From a checkpoint of a small transformer trained on Wikipedia: rotary positions.
Each number is 500 + 25 x the weight over its row's rms, rounded and kept within 0 to 999. Layers, rows and columns count from 0. Numbers have three digits each. The size before them is the row's rms in percent of the matrix's.

# up: layer 3 MLP up, 1280x320, rms 0.0779, rows 847-1026, columns 192-223
# down: layer 3 MLP down (transposed), 1280x320, rms 0.0705, rows 847-1026, columns 192-223
up847 226:532494501522496502468483438521484466530438487491506479474472464532524462513486516506523494488495
down847 233:484513549506502532507474521498497451492495510519536497552531512519473453478509523494524465468509
up848 030:519507513508505465503518498516522486486507487472502480493508488483535490506512531503521514479524
down848 011:492505449528459621506520496485496526503481480520473454482481467502509517503505477509504472482478
up849 041:492506518496510490502517476500511472484493489510530508498466499494476505490514473492502454502481
down849 039:499477489486468486560504472491455508497518479505503516476508462447496492519529494492500483475545
up850 050:456494544546498466488508500417512522525492540512509523453554536447513510476508483437489543489485
down850 048:488470523499521528542440495488513479489451479486451494480493475491479504486566548480543496499459
up851 049:471502513472510505475525442497530486522499525492507498471498522479540498523525509513520519473517
down851 045:503490532481485498478466521510498488451482484469494493477484477510493489459489524481466454489461
up852 034:488470493491521508512515508502481504463485505521498486461509499471509517478523517526516508518499
down852 010:499465556515474514513476498514538467504519454534471470499512461514495526494512514511512510483501
up853 041:490493452517516504539503492495545483494457491480475524491502521498508478462515488551511487496445
down853 049:493537490541540482477499490484465517505538478496469502468502506499530504493554516548511501485495
up854 192:525503483519532479487485473472514540545503515542555508459498528479526505470552521491537482506546
down854 200:484510520486443482505477520500455466474488468477485503486464502500515510517549466528520505516532
up855 035:467486586503484482505503411507539498506492502502535480515505529414479489482497495546511502495479
down855 022:508513555495508502472512512503478477489497477509464469485544498512529506495503504531494522498514
up856 033:472461506529507532484484464526501526446486481499519465496527503484506502504506503491519483525517
down856 035:496503499516522490515492485502487492490489542514467500515499516489522442469472508503479461472445
up857 048:492480510492537496503553453506517509510500524476523523453500515492511521521524512545532508525481
down857 047:520480484479469538536474477530536465474525517535509498476479466527464500504486468526526476464531
up858 046:478503497504491513496489491515456473554496493496501473478529497459484506476501493479501477499490
down858 032:525491487499518499491558482508510473507500493488504531481506480497496466487492495514500472484539
up859 039:485553502476496489487439508516480517516475515470489509470476499496514506477488504473489507502521
down859 046:470555502520519548508529528508474433482487520488469497492521509442482482502495511512502506484526
up860 030:520483532512516484476462484503518508492465517491436550513465556458517482522499495527512453517527
down860 010:478489498517473593521485521499522496497512438518444489516495451492497513503505458513502503497491
up861 034:505482499501513471501479475450493494503501506457497485444496487432459522469562512558528495492517
down861 018:502487486509493518506551490447459489534474481515496502526504472522547525499523452541491513498466
up862 031:506550503518509478484517498528483495535508483493525500470468468429482506488476512483514511512513
down862 012:496479506554481511514536473476553477483519490513487457521511435506494515478488475524514510471508
up863 033:478504497534528505486522510508496532519479508450443521462458533506457468480500533526511518553513
down863 011:509464509557503564516496500507519481474486474511467477493508443507473520496533450540510493469476
up864 040:506483500515554460509480457471514537491485463476521530472479530440487493457524495503547481501529
down864 037:520461507517495517532506480467500523531495472502472477508496461486526519508491505486536500492487
up865 028:490523492513441465498490510518550497516476515450534501494462529516484512490452532536467502498491
down865 015:514503529568478496506520496473530467461497504517476492519522433483499497499507481537528522494510
up866 047:513514498429573503460537507500489563537449492503549511490478536474534454527500516474495500450500
down866 064:518571520509474540473450527487529496492491542544541511490505498505498526492496455504507483491527
up867 033:523516498563484485512502444491528512524474520458497489439527509456497491496512465521521510487523
down867 016:488488555500495490521499512495510478463491488509468488516600450502495518505518558505496523500513
up868 215:487522518504509536470527521542506548465478501530528498469535492501544494517495455524484527477489
down868 234:502494511492479517489465468497453481477463472492491521522507476498490504533527551491497506492492
up869 207:500513470534506523509517451455478492521534479540476530529495444536540538503482523483509493509474
down869 225:526499495481480522515519502505498500486477499492496502515468516506509531501516522536523476484484
up870 032:494505476524539503483487509484528496536492483495533483518514486455490539461487498536497480508523
down870 043:542501485471448487555539513498498493476518518534512499514516471508509512485490500502513525459538
up871 206:499480521481501510484519498467484477560529474518500506538480520500491512494471488512480486532489
down871 172:498506493532506502512504512507516475463489510488504520483509497510507496480498517474499495491512
up872 041:503489481487523522504499502518543484493504503474526488516513491428503530487525475517500475520498
down872 030:503509513502494578465479511493472521494459499519494499477521474504522515456483488542536473473473
up873 035:506489515471499483515532497496495497513538490519487534531494474488525553482496481553492486519468
down873 037:553528522512524500486494488534475485498503539461442506485537514473490515529475543468487497486489
up874 031:525510482504514494499502474516490531477506494493484502505530498450485530498497503500518515475521
down874 010:496507508520485586517469496495510491497478460524488493525490465513481519494525451527484507490477
up875 036:485468516508522493491493501501526507497488509500531513513484508487506505494498489478511480501532
down875 040:474502517517549490505478505502500525490517504517485497481488473494498536466554489497512508479500
up876 208:473486487521495475514508506502501513486486527517527517493450492440465524490498478508553524519509
down876 213:452518483518501484493484515506491490496456482485494503504437485512505550527452442521502514460507
up877 031:483515504519499500489516457482503476509516478503514531480493495465472497506504520556521487531530
down877 014:491489507518494506516506485485518507467501486526475488504524474512535504491508494516473539502485
up878 046:472471539554510551490521460501518477465472504480514478486488499496479508502491507529507456499516
down878 038:462519513546504553548472539475423487493523494506460535516526465531464526449504477502462513532509
up879 043:479477515551520502486508438485483480535450496506481482478539525476466503477503477528516514505477
down879 037:498512514540514542492490518490469514503521502500484525492485481493497509535484494525493536492482
up880 034:515524466507494506494472465500501541479474504481551507485453517453502513500520488493520474521510
down880 033:488491509514516510502523506452464510500509512509480496519511459522515518497517487509488520481458
up881 188:511452509514548492481485509504473479516493449494492473499575475519538516517514516576519516525503
down881 191:526488481479482468481470509451472456511461516447466471503523514499540538505531519541519530495482
up882 031:470527493526479525503494504518491486488485505510519496472434483482487430485555514528525486538510
down882 020:512507518515499534493496527509521476487511528490501508486528481476512463513492533457493524483522
up883 030:438539539518499480500495464510503508486482478540527455476495484464468542470543517514519497493516
down883 020:544499532518497513511481527521514474424509517473476500522538501476515503512482547494500512494500
up884 030:484471508515491481529506463458516545552504499448511504512483519444537473475486497517496468504478
down884 012:498477546525484486526500487524531454478498483510474477526546445500496520497513506535513507483518
up885 043:516516496502512511493497493528492481512496508484501487510467499454489496493510484491505511483501
down885 049:498503463478499544465530476440497476524480492501512516484463448494501480535482485541490502498503
up886 200:491493479501498493537528469513487461539520519499485470503534499503555516441492507530521498513508
down886 231:527521506485512501510485479500464492520491470524489485504505484477516526508477524528519517512499
up887 226:478498498550498488455524440528499495524495488497481485474487532523478466506488472503488526517484
down887 229:532517481536545494474487476521485505509501490510494486505465517498555478523421496497508509509548
up888 028:515498478487554527514532499505497511512386516499504468469441501491502480541516477500519489494528
down888 019:487465500539492541537488485510510510471518505495475512530504489467471524498493447557521510513508
up889 032:528495488466474490499461484508535489471509504539502503486516487473465489490473480515488481502511
down889 021:520533488512500542529456515477503518478484507504500506536494493474383530507469464513477509527504
up890 031:507520511479493509485522532483484520526429511520519443471466529491486462504519485500509481479480
down890 015:468460499533483527529515470518519511493513511485488479502510501482517501492497482558521493454486
up891 032:466524522531485478515498443454553472535497514506512493457496539476470497505524513558498470500503
down891 012:504485524511497529510522500502537428504505458529461476539518467493488537489507484554503513500496
up892 035:493569483533519497486519493489521517524485539504483541474511497503510481455507555516546471491479
down892 036:497517486538535521500455519501479496487533499502500476519505464513538516493471498537470485474523
up893 034:469499527516507493504485489502519495531443489483508458493476518484490454485481500477517482513530
down893 027:489508494533532541498410482485455507487472455499508501548504494487462496497528505494474514485499
up894 038:470470513500502466479501503486502519530489518493542477505481548499473506467504436494543482496537
down894 034:466513464538523505501469511495504507512557450553458518481468459512547534509517543527488528524500
up895 051:483466505517526530510505459452491478520525488509514489466504497471475525479543497530488470488486
down895 053:502531540499534512528519488486545498463494498492499502514519483514484509490508446508541516483502
up896 039:492500517517498515470492480501492543505469491479528465474486479426493542515528516510491530497493
down896 042:491508508481463510491479458514504488507530530479502468503435507494474503474526512511484507472467
up897 041:466460523553520509523477515528524490485507503494504481494539530454491519479533478513491460493480
down897 034:477534432490513496487500539475476485555548493491466494521413502528546526494492520493490485518506
up898 038:459503497508487479525471480518484477513423487511513468485501510512505506523499521527509494506537
down898 048:492494466493508551502510535503530547475502505508522520477447514504506501461506502510455512490508
up899 030:485502525501537514517503483519487501509499533494522474490504505482507507534484530502510493477484
down899 009:497494509539484522515496481530513475501538466523466465491515468532484506468518462538516485485482
up900 039:498496466503551489492509491502519488487469494469532511461511489448485533506487527499575497491525
down900 034:451511528522505511509468501521512514480512473508484482493458491506433510458485525494515475492511
up901 029:524513500506490437481478511556517489528485504474520463476449528492523497516483508489525473480499
down901 018:516496514522448512515476488512529513475505518516471499456469473496478508481504491510508512474480
up902 032:524444478518491500503496496481508508579483486454490504505468560451512476474490553504492478532466
down902 023:488426528504495525543508483514507496488511500533435493482493460477499517513505484517531497495457
up903 034:483467496521508465551481465491519529494469511458486445449487538441465527499520487482501480467486
down903 014:494518484505475520495586484463499451491476468524496496500504471499504504477499482529501520498495
up904 240:513471469528538465480527448511470488486497468526543557482476481516493488461467520526523472475458
down904 231:512549534525506524480491494515500540510513467507488487454504521487496474516488520527513503476512
up905 265:510526530489440482535506514513507479498538505490512472492516481531504512453492505477491496500462
down905 265:515493510506478524537504538510492516492476477523513504559519559501486530493476512482516489486521
up906 033:522513521510469507500505466505535517529481523462517516495504496499506460480515480510521502527468
down906 022:538479507502486481525476528517502539517482496514481501524525465512491478508491560527517490490528
up907 030:491526478481516500473524502525541553503523508495546503460486490474514502501516489512502557498533
down907 014:481487516516474524531471501534526482486507507535447491475449464494468528475537490518513493496467
up908 047:529516497486511465479513469491495482490488499518519485462496479497489490469485506533540511482487
down908 049:474488438498528496489489529453471491529507470524504467509525470493490495541491484508499501505486
up909 193:451468489557497504499498465450554484534498510505539449463498515527495445497500521508468478476467
down909 194:499493511490512526552508495471474466463496471473485503514512489504503482526499501480539463487460
up910 046:492490492519497470491521463491479539543524452462499492478506515436506495485478495493493518529460
down910 041:453467527491494460506512464498515502502488524525478524480441475516463509507483486489495450523512
up911 033:477498488504518500521478478507549512538457513496488497475516498473520509484487511512511429520492
down911 014:541489506479461449490562501486524452498521454519497497555449492538490498493524487534512488462509
up912 061:517495540515491487505504435488502488529498480504505474470494553479513481499527495494539491514492
down912 064:488499517513542518528506498519510506550458517480490557491482466427466560510518462493500472521489
up913 032:561501442532536470480547453501494495489488509513510452508490528506491467492551481488564496475482
down913 016:511504534522485530506501536504525474481518518492442488479481465447487534492470469525506487527483
up914 046:519477490500454463540516455524501503507431482483513532486534514497477544481501488518503516494524
down914 030:514500499481455519519496506503518509535496495552489521477459514515479552520499523525506512497496
up915 040:520459508518481506525520442517521469517482501463501491452507495429492501485535506526527492500473
down915 018:493469478508502502497543495458470463532454486508503507547468480487536523498512481533501501501506
up916 046:470503471498471512531539487502535518513481534464479514490518561504496474467520538497476478508506
down916 044:513483500519530529537518521524501425477571491489474471470536497491531523509498506513525489491512
up917 036:502513508513519477499537490479512508551495482512522480510503502439492477518487503556513478507513
down917 010:501484519543480545517488495522522484480515489516472480492503476510473544469538504513513491480488
up918 034:517505500499482499481482465476495477515498478482450499512520505497500484465491523505519490485501
down918 029:495518516479500510517513510487498456470484503487497494488513482492509471546488498536488524445523
up919 033:486465470486543500533541480483486487550509523500500489486475518516508499465509504572518460470486
down919 010:494484514531487553514489493493524482497473476514466464489547468485493538488521466539493501488496
up920 034:501470463521497474476439489518450530507462506478498538489496517493464502472502521511500490501526
down920 032:547484516516501513502463506531515476515494481505403502488432445459496553473458494507497531509429
up921 030:496502477562510496508484500488492442503464484473516514490541520485515516474513524536526483504515
down921 011:484503499520478551545506478453510490523503475529472482486507477509500527472506460549481516459501
up922 054:454496524512513484474508472517519503501481495452504527463438519477506501507511501505515502495515
down922 061:500503492484529522543499508472522453505517503509450535517473522504496501497506504476534489508508
up923 049:441460495509504496492496478500509486511470495481512495453464495464526505494512505469482473503480
down923 045:498507532507497466503488520511505478545495503489482476492514515503477483471458504505548497520530
up924 043:514497501455542473461519463488515507492493535526500513482517511449483503493490501499480515503470
down924 029:490488506535480530513504520482499487478506488487483502474535504486469470502519459497516495468494
up925 221:521470467518532460434482469478484505499527483491481483471482466542526512511540542460487474532494
down925 219:482534508509498509476453507469511468505533504497496502503484445483530567487475490480496526498483
up926 029:567493518490537479503531485492512506540457488505552500480464509497495476470515448497501466509536
down926 015:487474563495453513505482490479476479485554538509480502511513498507522495471485509513469490487473
up927 044:517512523524503497528479489516506504502483501461527518484511515485473525504526465485518502534503
down927 041:536496485510543493527511510511483485502466468494520498526554499540503500525459465516507517490452
up928 042:479478455514492508525478498483486518531506516488503548504519536457466494518528541551522487479475
down928 037:502521454516510517489507488502553499529533502511487500530506523539542517530533493513481467518462
up929 028:479524473501485480477486512510496459472517470478488491516553524517491505502521455482519516523486
down929 012:503469521508465504538516498528520471554509486512476476517520454487483542474518540509541521490516
up930 031:484493489497457499496501497541506488508474494498490504501500511476485506486494512503477513506529
down930 022:487485494520483508496481491528503520537511487498507523579455519478519541486506510536520495506482
up931 031:493498527509480487497508497504507520515454484467485477491501532494490455479513519507482494481453
down931 015:472482458532478541568512475504494559531499479500498532507501480519470491523504489490505509500528
up932 039:503487517460485501457498462489517500513479512491493495472513518488487466536494489533575466466498
down932 041:520472534477532527505516532504487513451470527473514551503527511452484482511531492471517521510507
up933 028:458489468494509490453556492495483503538456497479531451515502494516515475490491519518512504513499
down933 014:496467508530490544525529493490518460491496498467431509504507459483492501501504443557509511491507
up934 221:495541465480481537506514473501509461558502533465485537536455481519490524564471537483492496521488
down934 224:523530501506477491531471472512524500454500505475515508522468509508510524503469495495546452476500
up935 034:493447521518490507482504536444522458521505486452532495463505503469498544510523495458514487499487
down935 022:509491510528483531520462475506502530506502444534473469511492477509499505503500491498524488477489
up936 030:492461507527504476504478492554545502540466460461474528500508492521501492489532512508565507540521
down936 022:499462528534477507518488494522511492500507481485527498454475489505476557474544515520503504501449
up937 038:517511504523505484488535506512502482474500508505502510478500484447523479505494513527513462487468
down937 039:502483528512559521509521483479515480501526503504498499515485530508492506431527469516498514482549
up938 031:459456526503454472505508474502483476521485485493497490499537522460503510501530488494559539461478
down938 015:485493517541512547535506494470507475496463497516491495510483486522476515497516463538489497505530
up939 200:484505476481507468455511471541490451545546502537488526486570482516486457529485532530496511472524
down939 216:520491476494499439480482432500488471471537482528505534479530470472519462490480481507528557487547
up940 033:497506466484459497476510477507497514526473541502524484471439503486450498512563502482542528481476
down940 012:468489532516493571504499484486532482529476480494472449521501488490495506494508471552528499516490
up941 210:508493488490487469504499487549549490529475517527510541478495476536482449496530537491541497509523
down941 205:483520498520486455481472480477488460528537507487455510511529444469492496521505499493485475488491
up942 037:509496499512509475494464477492504528551486509466491467471499488478503482494494510523574482489541
down942 013:488465501519494550512529496470508490504499464513487506513512455516553522489537473537482500505463
up943 027:511521466488537511456515514504490538487507521531515488480490486480504495556537506497499445511515
down943 016:499496504519484519559522491504513460496501497517445493542453472454474527494536519530501505479443
up944 030:535503521490513495445506476488515517462464501460556483474485503520493475499527500518523490506552
down944 020:451507491500483531558475522518534541518490493511513487489459506488492519500544441491500506490499
up945 165:483473541529487496507475522529532527470484513465516495460507509498518503515526549490524510465535
down945 168:468512522505494511508495533511534488473492475545522548523516443497488502467523478475466469496508
up946 027:508508482540503529515503494489506485506490528486511503518504563432530478528499525531514512472448
down946 011:518503472535475544555536493480505476532475428527472480492446464522491494490519458550494514486510
up947 179:472485560437456500527494473458458527493496507468517515521499539494464465508466460474517513489483
down947 184:490500527536500504532474549498519479491524535554502523485553463507492532480527472453463495517517
up948 038:502466538540507520499532463526536485501550509466461480480458486440472510497531477522506523515521
down948 036:528482522479472469516513498493484465534520476483480502473472529544494473487514487510474543490551
up949 040:465502533502528491502484514458488483558487488458530461473470500492516424505529499475517492498519
down949 026:486478512534519510539498511502508474505561529503429474491535463476497502475492490518485512503482
up950 033:523507513510499474528468503496479492537491483503465540463565522466498489525529515515523476513468
down950 021:503468515522446498517460486509504498535529467461475509451489515493483507515521505504507518448507
up951 042:500471513531487523528461480468476530528486486482513471472491507440516510454512535476521458489484
down951 027:501515490518499484476533487481497486503530471496497488492509503520522492492520498505511468496478
up952 039:478478520516546504507497415465514486473508480497486487468567511437435500495493498558499506479504
down952 040:541531476532531524527513516509544514539518506528498523523517521560493524527464488514487510507460
up953 041:433526477474461478505511473477518518503502478479508482474511450454475508441500492483495475514491
down953 033:487507550498457506473553475476507466510487482521483494480472477548511472498483487505523468490502
up954 028:523498519459498513495493487512521479484442469532512523449552503477472503507533504525528499513500
down954 012:474492507535491502544501470529520451521509504540406478502498445488466533477527546524517517501484
up955 044:478485481510514506460502499472477518485547487471487518480484517506505480546522503497484472524469
down955 041:533525497512482517556505540526506525479475499530497496475505505472510467494507440524490493491505
up956 055:497497481510492473514517472513464556529465457489541503485494516483529488481494489518533497508496
down956 062:514501479473493530525472506493524455494514540534510473535478450525489513494536454525497518516533
up957 035:538523553493484481520484419466536486482493499493503536486495567471499478487520483520507497463484
down957 023:519496451515431492500523490445541444503488457507485514536469503517500495528547489543491460472516
up958 040:488495463472511476528507490510474472465446503499504494503478444483481535491507489508501506503528
down958 048:473489500541484536468506493474503501490553499485501530457485484499502494435533503513510519493506
up959 175:488492503477476494539492478544502482457524495499492507492529459487441491488502466504491441496521
down959 162:495522494522486515468526486434503455568483537515502499516451522537521480508487514504495531524515
up960 030:487517522493471446502514453512498521530493453482497504449520551482510493501546520483546462494476
down960 017:489459538533475475492501496481509503486470434518511469582473487505523523488527479506517487497527
up961 244:484514511479452501532487508493505541543536502477476501456518503496488458499492521511527535497483
down961 244:459483497491488491521507530494481491509512483511522499502541490483481476482502514526509533494487
up962 034:482500492514497484487503461499504521500478488461478492465461508458497514501482517533483474513486
down962 027:497485505526521500476486508524530420528519503501505501512510500491502479512531518519543480465472
up963 036:488500505505497532514509497470529489509487530445525486492483497463477484506488515479500523499503
down963 016:544458509518461461510505515524520427505519491494465488514522492552519500511506488512505496433551
up964 031:514517516523535533532473492530522499493480532477540500465520512500487472539537508493540501537530
down964 026:499497493513489493518506486497531453523482500501470502517415488510496528539508520508501498507523
up965 041:483470523493510498491453492531509498535476475526510492484525506430488537451529500530529473534539
down965 029:496489504508483485471488524494507436542506463481458481537479494500447533486519514488502467483508
up966 222:486489524507497501499527534483486504450526523519537517496468468483473545482493547510495511504514
down966 217:445485493490470488552473474506492470508466532536497470520501518500467504523534504523501484541575
up967 051:481503481522440536502532462495495469514497519505574527489510504453510524486535503488509505523515
down967 045:528506566500504543505481523457496475486485463516492509476516494466484487465499472552466486477460
up968 037:477480509513484489517468485519487485482489462474517491496552461477501460515472515464515515492504
down968 028:479505525507492509491520502452542479511486474485501512473507468557502500478500481510516496432481
up969 036:507487476510524492500447495455492497522498496464482496479511490475508456519522526493533488463503
down969 033:502488542488521498490470520463471494505525508492472481477511501468506499472517522486490471464490
up970 046:502431514522538444500484478502517507505535500478515468463530530487509438508502507557501494494443
down970 054:486513496482469510544459551525495463492513472514483478548470485563479472505499517476521478493504
up971 040:530520502490512503528521457512556496570490514488517540499543497512469524451489519445508532510513
down971 031:517516480467459477484507533489508508502519502484485525517480522500490555527483492512516478496504
up972 035:496487521516526525503532490511499521494471507493515510493509561456495525496503496503512492525528
down972 022:490475539564507547495553501462513495440487485479500504486536455475491499471557508526504514489509
up973 049:493506478534503489476523497451493504537467503515505510486482514453495466475488526515488508510487
down973 053:507454485512487563504514500466475505479480464512473517514487479515445506493507479533511493524509
up974 039:509487539528487487478508520513533502508493489434510463511475487485504505538468504491517490553508
down974 034:513499494509546509488467509510470484539516485503465494553524465498509530492494485507507533494489
up975 036:528470487507518491483517463489475537503421515481487492460506495478491486485499505507542465500542
down975 017:497473492545501547515504487438501490516475500509489484519479477502504499506555463548496495516478
up976 046:489502491501516519553520510488526494515497509482504481525474526436499480487500504499532470509486
down976 041:490524470491531466530526461484540523477484511530499516472537462500522495523476525536529518518526
up977 029:427536511467560485477475495487491482469510511508500470471558494504488463493484508506488525477495
down977 021:496505496532510519513517509480525501529528483524482511512442478506513529516486513531496503463482
up978 043:485491511555534501498542517503531479500476479464511473509480520448461506494493523543499478510519
down978 039:502510452495550467526524469491557503488477516509485517497480450499508535540448492519508562509513
up979 039:508498487512503468510499493494474480550481471491458466474472575481480488457530471512524512538498
down979 053:483448490443498504503523468497538455504507510465492451493459529524492471496495504474526486468537
up980 045:488502495468495512505500503536504540459499492487515525453485541505515501489484473488503515498482
down980 047:484469453483470507512508489498523499514529487502476480533484506494469466514448509562481474447500
up981 030:521485528477490491464493521494512449512492518465506486474482489475449482464494453499526503490491
down981 025:489518437524508530498470502521543508484470473510507494459519493482502497506533432516520465481496
up982 028:529538486517527474537515519488529489545484493499485475500542520443501520514476472493509499491481
down982 010:516472528539476472526495494514536459492524480522488479502533436515505534475501502522512500487517
up983 043:500489535514505503508463478521503517482479520502472465478472500449484465521476504496521537443507
down983 033:510509534492490517511462501488495514506512481482458537508467493518498513509513483503504436475479
up984 228:537469518506500465443512485487458485479472512503502478503504512528502501515482479514479514490522
down984 224:529474459497533538505485518535475500513501501466488497503497503497518474488480498510533477514532
up985 035:499456488497502471506512507503519511502468486467471473483517546456504507508519487507536515485511
down985 033:478514526506514525524493474482523483500469481524493519491442494493498523477455491533534521498455
up986 203:533481512462510477488506509462518490502456445494487440518485461497474507478510471510476474478523
down986 212:502491484537510470495523546496492494469447453548496486518518519444473472493516474511497451425478
up987 029:502473526550498507482481517472538450501474520493485490490530537500538527498493468541518475486514
down987 011:494480541524482505552502488518543450481514479544438477518520461477498516468519506548499490476503
up988 039:485485495527499466503495520513540494510537501467495535500516503502503518508527518482542519475493
down988 035:480471444513532508490515509477478537515511485500506508508531483492512544544493502519484525514503
up989 062:473471516517489493511512462489502496483493491504539516469520497473510487493499457512520497478493
down989 073:487504458485492484512498524515493514523541483542525464503480446523485516475493516527512513475494
up990 222:509494472507509497502506501490475495467515504515506510500494462494512475508505509481473538464468
down990 215:512515480483512543484533523440455508524487522528536510465507494494498522518541504488476531469472
up991 038:561472527472502523494517517504516530530495505481509481451535480534516496500482468539474468468515
down991 035:485501484489469499532498483492498488489505494562461493480510455497454522513536503523488503508510
up992 044:479538517515521458514489478514455515509506501484537473509478492467535494496460510506521496490463
down992 026:564506523501508488508476486545484526498511499518456459486561498487549514488483539509486480500539
up993 209:501530540495489475496548470525506510516489507507509501453498502504503519494519491480474514527428
down993 209:524517488500482527501492463503501454474504537488512541487512499469488532507484463532435527527484
up994 043:489488503512536504504484475473492538512482514479551500481477510483513555496477452496538474530481
down994 031:509436526522496548488472491503505506470501459535510495499511491522470509505507526517526492484499
up995 211:462490503532473463537520500524490488550506474502496441480526489503502481523463479494485507541457
down995 221:464531505491510536488472521482481481496508466525480536527549485496475481498494496473510541525514
up996 039:521520483512461479526506531491494466517477467486532513494545504519443472511560501490495489499486
down996 057:500484478502506546491475498502501504481487547475482496505506476512489478525488525506453500490476
up997 032:513485465520520522537499498518515499524419510518505442476512532487465467513581520495498511484491
down997 018:498480501474521525501492475504509567530484501518524493458468472502529505474543526501513497487495
up998 034:481507509463482474509504468484499533547479515487518503469514544458511471530487525521512522531458
down998 044:496475472504508511515500515505449486453523503509510489489462491553510507482503493500546499504538
up999 048:466488486544484504423472514499485514456489521478515503469510499451449492472512504522471499495507
down999 051:532511517501493514509509462489490517509504473528472504446501494507489518513467479530512471473488
up1000 048:480535530509516488475511478494493484514440484470492452482485534459486490507511513517482502475520
down1000 045:492465484534507565503458484504511512487453477511500498537477505476483502491510469443524499509473
up1001 181:482526506459520491496473533504532509499543503471514531473447496476469524510514482512533521534499
down1001 162:502481512495518456479489547491510507505510474483528512503475525502485497468518481539479528450505
up1002 038:489498498492500483482508484505539521481424516520549509472506536461476501526549503487522457530532
down1002 049:527503506501465508471554513490527506518517517497505497470467557493496478475524509532478485485513
up1003 031:492476540508488468501507482456477544529445507502493474484502523491510490515476498526545489486512
down1003 017:490512557522469532541529513511492444505524485476481474485476459501495482466532489517513520461519
up1004 048:483471535491468493538517500545447515503459516513539486459495493472499489476528512502479457493488
down1004 038:459483539562537482501524503526543453507484519491478493511497463501513493487494517520533501490493
up1005 041:472531493439503519483487494503500456526425520513499483474481486497498509492494476553524446529526
down1005 055:511541514456470504520496492501506486508551489519491490546501528499489546501494526501511521500486
up1006 051:478496479529503508520504509512512483503490530494468512501470482479464472483494574501527502500493
down1006 052:503445533538552524473478504493527504479490495567484478513547492504475519488525471516530448454467
up1007 039:494534525491524497534499502513509508491458500529508500471472467484470498522520521521468541529525
down1007 028:546515502516536527519461517486499515532473505482512522514504496498449507497482508505502496490480
up1008 218:469523487484460472549444506517501457534534542530478485529537520528493478505501518516496503543516
down1008 224:523458509464452532523489526515546461494516514486474529494510492486501503482508513460472495516512
up1009 032:512495496497514480514509479486515481528503553502527512494533497462488515529498526510490495501489
down1009 011:491526512532506507541524485547578461482497453507478473510510465515500553474520517545502497474516
up1010 033:482465451530511529481512505483502509495498491516494506512515490502498481470514536497505480488490
down1010 021:478470491533482535531513501507478521528508497476481474479451478468477540492530496494500500555505
up1011 032:442489521508477505555508489509473512496465466484507524465504480476495520492502498496540492498495
down1011 014:487503550507462560546502491493512483484505461505475485556505480491510533487540485544495502497491
up1012 053:542524519487508506474501459515443521471499522506470489504524520490463485484480497567497498510481
down1012 060:500504449493506551490495545519494480465459487512439505491435491492561492522510483484512489462489
up1013 199:480496494475479497481511504450521487489456496514550513504467518432498528544492471481512526474485
down1013 202:478479472475520511521517544488491527512517513510512479520456494480484543535505488550469502521480
up1014 047:523556504480498501521516455516514476512470528517471481517506494498470451489533514537499491535487
down1014 049:489498511506482466533497489455522471484455499470525469526516522524490525467516490495537508478529
up1015 031:526438494556474471495497471502523492528475508482495494470514511445531480482494471496526485514474
down1015 014:501486508555485524535520510493544481498484510500475496494487466509505529498518485548490525512486
up1016 034:519506523465513491523514488515490484497495502489483504444481493457455507486485474509507476500508
down1016 010:494476524535484503546511489515514441492514460522475468497527466510489539492524529519512493509502
up1017 032:472460477500476525516507458447507483516498490459498500466495506510509521496514509487541474515508
down1017 013:495461537513467472526500502497541447429497480516446492539567451511491515507540506516538505474504
up1018 217:454552481497460503524521528488486520540460535506552513538527525489497478484487531448496546546465
down1018 223:517483463493490490497467458540506518532504462515502496508535473488515516471489492494449509503509
up1019 037:488486510517513437501506446508503495532486502482510509470509485440548487505500508493557484482492
down1019 029:491502507492481503481539483532540502475495494503516504483466480491502483479463535499512506479492
up1020 029:545516546488505474483482524469486502467480495486505549498461516445526506526541537504473501541478
down1020 018:471498504533483519547521480498504475488501504510462482504475489476486514476534483531512505503485
up1021 032:499500540498481490500498499492518499524484490474488504467490483439494517505514495484513445510492
down1021 022:492516506493504460466526502499483511520534459469499493511515540516539481492480513478507518500489
up1022 221:496488519499525481472511496493512452502474464507522513495546508497511468529527495497512518498449
down1022 233:497489513504467497505537543507517477453463494503529514506536474463481478520512541522514497483526
up1023 042:487520497510512482474470469519489547489508490472517494486497506476480503518500485506522450446495
down1023 046:529505487525486480484500502489520474496512502547473484524471508489513513497511484554489424517504
up1024 038:474481535510467486495497489506515479506476492514494506461545489473502484503538504534513478522514
down1024 032:480492498464479486517533515497520479490550453504486486501493441504522485464535515477499473423463
up1025 206:515494487493502486501486491522534481475483495491483521503471514529498491509508568486532544506458
down1025 200:560513475498468486546535480487490474506530540487491488520481505512523526485461481525511497513483
up1026 032:482494506541509529525468508489546498486426500520538513451498511450438476504473508542526478515522
down1026 016:521518503543507554510558504475476488518485461502445502497483485513502526504511447526477531494479